Weights of a small transformer language model.
Size: width 192, 6 heads of 64 (1 for keys and values), vocabulary 8192, 10.9M parameters.
Architecture: rotary positions, skips across layers.
Training: a variant of Muon for these matrices, 198M tokens, 3391 steps.
Each number is 50 + 10 x the weight over its row's rms, rounded and kept within 0 to 99. Layers, rows and columns count from 0. The size before them is the row's rms in percent of the matrix's.

# layer 2 attention value, 64x192, rms 0.082, rows 0-63, columns 160-191
101:36 47 39 58 65 55 39 43 38 45 35 47 56 39 66 71 46 38 53 62 48 34 62 38 52 54 66 61 46 60 61 49
101:56 60 65 63 51 54 56 51 28 52 55 43 49 50 40 69 47 53 49 63 50 71 30 48 39 57 42 42 47 52 51 40
103:47 19 59 49 53 41 42 60 33 60 44 71 51 65 52 53 70 49 77 50 60 41 46 40 53 62 47 46 58 62 59 45
096:34 45 65 31 68 41 51 35 64 33 63 51 47 50 60 56 66 60 74 58 60 32 58 30 57 39 57 47 48 50 43 36
097:38 46 53 74 62 41 61 63 42 62 50 50 56 54 49 53 55 42 41 50 49 57 26 41 63 58 41 66 48 60 47 56
104:40 36 46 49 54 68 49 53 45 53 44 37 55 45 48 61 54 34 33 53 42 44 49 69 42 50 66 30 55 57 52 69
099:56 56 41 61 72 41 76 24 58 39 55 39 47 58 56 73 59 53 55 56 52 31 61 53 55 24 36 52 43 39 41 61
101:45 50 63 42 51 46 46 54 49 43 56 44 62 60 47 50 52 58 39 44 43 37 32 52 52 41 56 55 71 43 57 57
101:45 56 68 59 56 60 31 42 49 57 51 32 66 53 58 56 45 60 50 68 51 58 35 53 38 39 68 67 58 32 48 55
101:49 50 44 58 47 52 58 54 40 44 42 66 61 42 53 47 59 40 57 45 52 34 39 69 31 43 39 44 43 34 52 47
098:30 60 67 54 46 53 54 61 46 55 56 31 38 62 57 24 45 41 48 43 50 58 69 40 44 53 38 58 62 51 58 60
096:60 20 51 53 61 44 48 67 38 47 57 47 31 64 47 47 62 48 50 47 60 42 54 74 21 41 61 43 48 55 53 47
103:40 67 34 46 40 53 66 50 59 56 59 65 64 58 62 41 39 47 53 60 55 39 57 33 54 73 42 33 55 42 60 40
102:56 70 63 51 44 54 38 55 27 45 45 40 45 51 46 42 43 72 34 48 58 36 22 53 50 35 48 29 39 64 46 75
099:55 51 34 59 63 51 28 43 43 40 60 53 47 61 56 29 50 65 62 49 58 70 55 45 56 63 31 56 58 56 41 85
101:49 73 62 47 43 40 45 51 38 45 52 44 41 35 62 41 56 44 54 50 56 60 44 47 69 61 50 49 62 45 49 25
098:62 54 64 48 38 42 56 50 56 53 61 36 53 58 54 57 37 46 42 62 50 28 39 42 41 38 58 39 63 50 64 54
101:37 42 62 44 47 43 47 66 46 52 64 53 35 64 47 47 34 46 61 51 60 55 46 56 40 53 33 38 63 38 57 40
103:49 39 61 56 48 58 61 32 55 57 46 53 48 42 48 45 42 52 63 42 56 64 37 35 69 48 37 44 56 48 48 52
099:44 69 49 68 60 40 67 59 70 63 43 63 62 43 45 54 55 49 34 40 59 35 64 38 27 63 39 36 54 55 43 51
099:56 66 40 49 65 35 40 52 48 41 39 57 57 53 52 47 36 58 58 51 40 35 55 46 52 45 55 42 71 56 60 34
099:46 45 27 47 54 61 41 42 49 56 55 34 70 48 35 48 47 69 44 47 54 52 52 70 47 54 39 46 45 58 52 59
099:56 49 43 62 42 62 52 77 55 51 42 61 57 54 37 65 51 48 45 55 39 50 45 62 39 68 42 50 87 38 46 42
104:42 45 77 56 47 45 37 49 45 32 50 70 51 53 52 50 37 49 56 46 50 51 46 60 65 35 64 45 45 56 72 67
096:42 48 74 54 44 35 51 55 47 59 38 63 53 36 52 43 58 58 63 47 43 44 72 50 30 50 22 57 34 49 50 41
102:43 54 49 45 52 45 62 58 47 48 53 61 39 45 42 41 29 71 34 56 47 60 35 51 47 49 54 41 46 42 46 51
101:61 46 44 43 59 46 67 63 50 36 56 45 59 44 57 53 48 45 48 46 46 53 54 44 62 58 54 58 71 54 45 50
095:50 40 45 49 27 62 33 61 42 46 59 41 40 48 44 50 53 48 55 56 52 42 45 44 67 44 60 48 35 35 55 61
101:54 74 68 71 40 44 35 34 41 41 61 37 42 35 33 68 60 52 69 60 44 50 54 54 38 53 55 36 60 28 56 56
099:54 47 57 71 57 56 66 33 54 53 56 46 40 71 55 40 59 33 53 47 48 52 42 46 47 57 40 59 51 55 48 40
099:24 48 55 43 50 64 47 57 60 37 48 66 56 49 60 59 49 52 41 52 40 47 47 48 30 53 37 49 33 52 43 58
105:57 55 36 72 46 59 65 48 57 63 56 69 53 58 55 50 54 45 48 45 39 46 39 53 46 42 43 48 48 63 57 47
099:49 56 57 35 39 47 41 57 53 52 50 42 49 37 57 61 57 51 43 65 50 54 41 32 61 42 36 47 44 36 56 49
100:40 54 51 52 40 43 61 53 61 52 46 55 29 46 55 61 71 48 52 64 37 61 30 48 67 63 51 31 59 53 55 49
099:46 36 44 49 63 54 57 52 34 58 47 32 51 53 54 48 44 49 54 74 49 42 62 33 46 46 44 48 38 50 52 37
100:43 44 39 52 49 52 43 51 53 43 48 40 51 43 68 32 48 49 60 54 41 49 42 51 51 54 58 46 52 48 47 45
101:39 38 48 26 50 63 29 62 44 63 59 54 40 37 43 56 42 48 38 30 44 33 38 48 52 60 37 66 60 60 55 68
097:44 50 51 59 48 42 34 38 58 51 57 37 42 44 41 63 54 52 38 42 47 62 56 60 32 36 51 39 43 50 43 41
104:53 50 57 43 53 50 65 54 50 54 56 62 59 59 44 47 54 43 44 54 49 49 55 32 33 56 52 49 49 50 50 54
099:58 69 47 24 61 38 62 25 37 60 64 78 47 49 49 73 49 53 47 36 65 31 46 67 66 46 53 61 38 54 59 37
096:53 46 76 42 51 44 53 44 42 56 61 58 58 57 45 56 51 52 49 63 63 56 49 52 58 73 43 37 53 44 40 69
102:61 54 34 69 42 51 42 38 48 42 50 49 57 49 55 74 46 50 34 43 44 55 54 44 64 58 53 39 57 43 52 67
100:49 61 63 59 58 38 51 55 50 60 52 60 55 58 62 48 48 47 42 63 59 36 43 61 42 53 53 33 32 47 54 58
104:40 34 68 66 40 46 45 34 52 39 59 44 57 44 54 37 59 59 65 57 48 42 43 44 44 41 45 46 45 44 44 36
100:51 53 70 54 50 46 45 72 49 41 34 55 63 43 45 59 45 47 49 41 45 43 45 51 54 56 47 57 34 49 50 42
101:52 54 51 52 36 57 66 29 39 56 39 47 45 42 41 34 55 59 50 46 58 39 62 55 52 64 54 35 62 66 59 48
103:59 57 37 56 53 46 50 16 47 41 62 62 53 31 51 36 61 53 47 44 57 44 45 46 28 70 48 66 74 48 56 49
100:45 47 70 61 56 69 42 51 42 50 45 52 40 54 46 49 49 41 50 55 51 34 56 33 64 55 44 46 40 43 57 32
103:36 64 52 47 64 49 53 69 53 45 48 50 44 43 52 58 33 50 50 35 49 60 78 57 56 45 51 51 71 56 57 38
097:59 68 44 44 36 56 44 49 45 55 26 39 54 45 53 34 40 27 39 39 57 35 44 50 50 28 55 59 68 62 35 43
099:62 64 56 29 46 66 53 60 56 51 46 52 61 60 50 36 56 39 63 28 45 59 35 41 45 41 29 56 47 43 36 49
097:44 65 44 46 34 49 33 62 56 50 52 43 56 53 44 30 48 44 44 43 50 38 43 40 37 54 53 63 58 39 49 39
102:66 56 49 68 36 50 50 59 43 45 40 48 71 45 47 45 39 68 57 46 42 48 35 54 66 61 34 45 54 47 50 41
096:45 57 35 56 76 43 72 27 53 48 37 44 43 50 53 51 41 40 49 57 55 56 34 55 44 43 61 41 45 41 46 54
103:48 61 42 59 72 57 60 66 53 44 59 67 43 44 58 41 49 23 49 76 57 56 33 52 45 47 37 62 53 60 45 54
097:49 40 53 40 53 55 41 32 29 51 50 60 51 44 55 49 52 45 47 71 50 46 41 56 42 37 51 65 63 48 57 40
101:51 38 40 27 46 39 59 58 56 57 63 52 39 52 60 53 50 48 47 49 48 38 43 59 39 44 53 38 62 53 41 37
100:42 51 46 49 45 45 39 55 57 72 29 43 49 52 56 47 72 63 53 49 48 39 38 60 79 58 55 54 61 61 37 47
099:48 69 56 32 49 57 49 44 54 57 40 42 55 52 46 46 44 61 62 51 52 56 43 70 53 65 40 49 43 53 45 50
100:47 53 49 44 49 56 50 48 45 48 45 46 37 41 72 56 47 61 46 59 62 37 44 70 57 68 34 34 46 63 48 58
100:48 72 66 36 49 63 41 27 42 47 54 58 40 48 44 55 55 44 54 46 52 44 47 44 69 61 60 46 50 48 46 63
100:49 44 49 49 44 36 51 42 47 58 49 52 40 42 41 58 49 48 50 54 51 62 51 52 44 45 43 59 45 56 53 57
097:51 41 62 54 51 42 35 49 52 52 48 55 56 34 53 41 52 62 33 51 54 69 46 30 32 62 49 40 45 75 41 53
102:49 47 41 43 44 64 47 39 51 52 42 59 49 53 48 56 65 43 44 47 75 52 58 48 36 37 30 69 61 44 62 67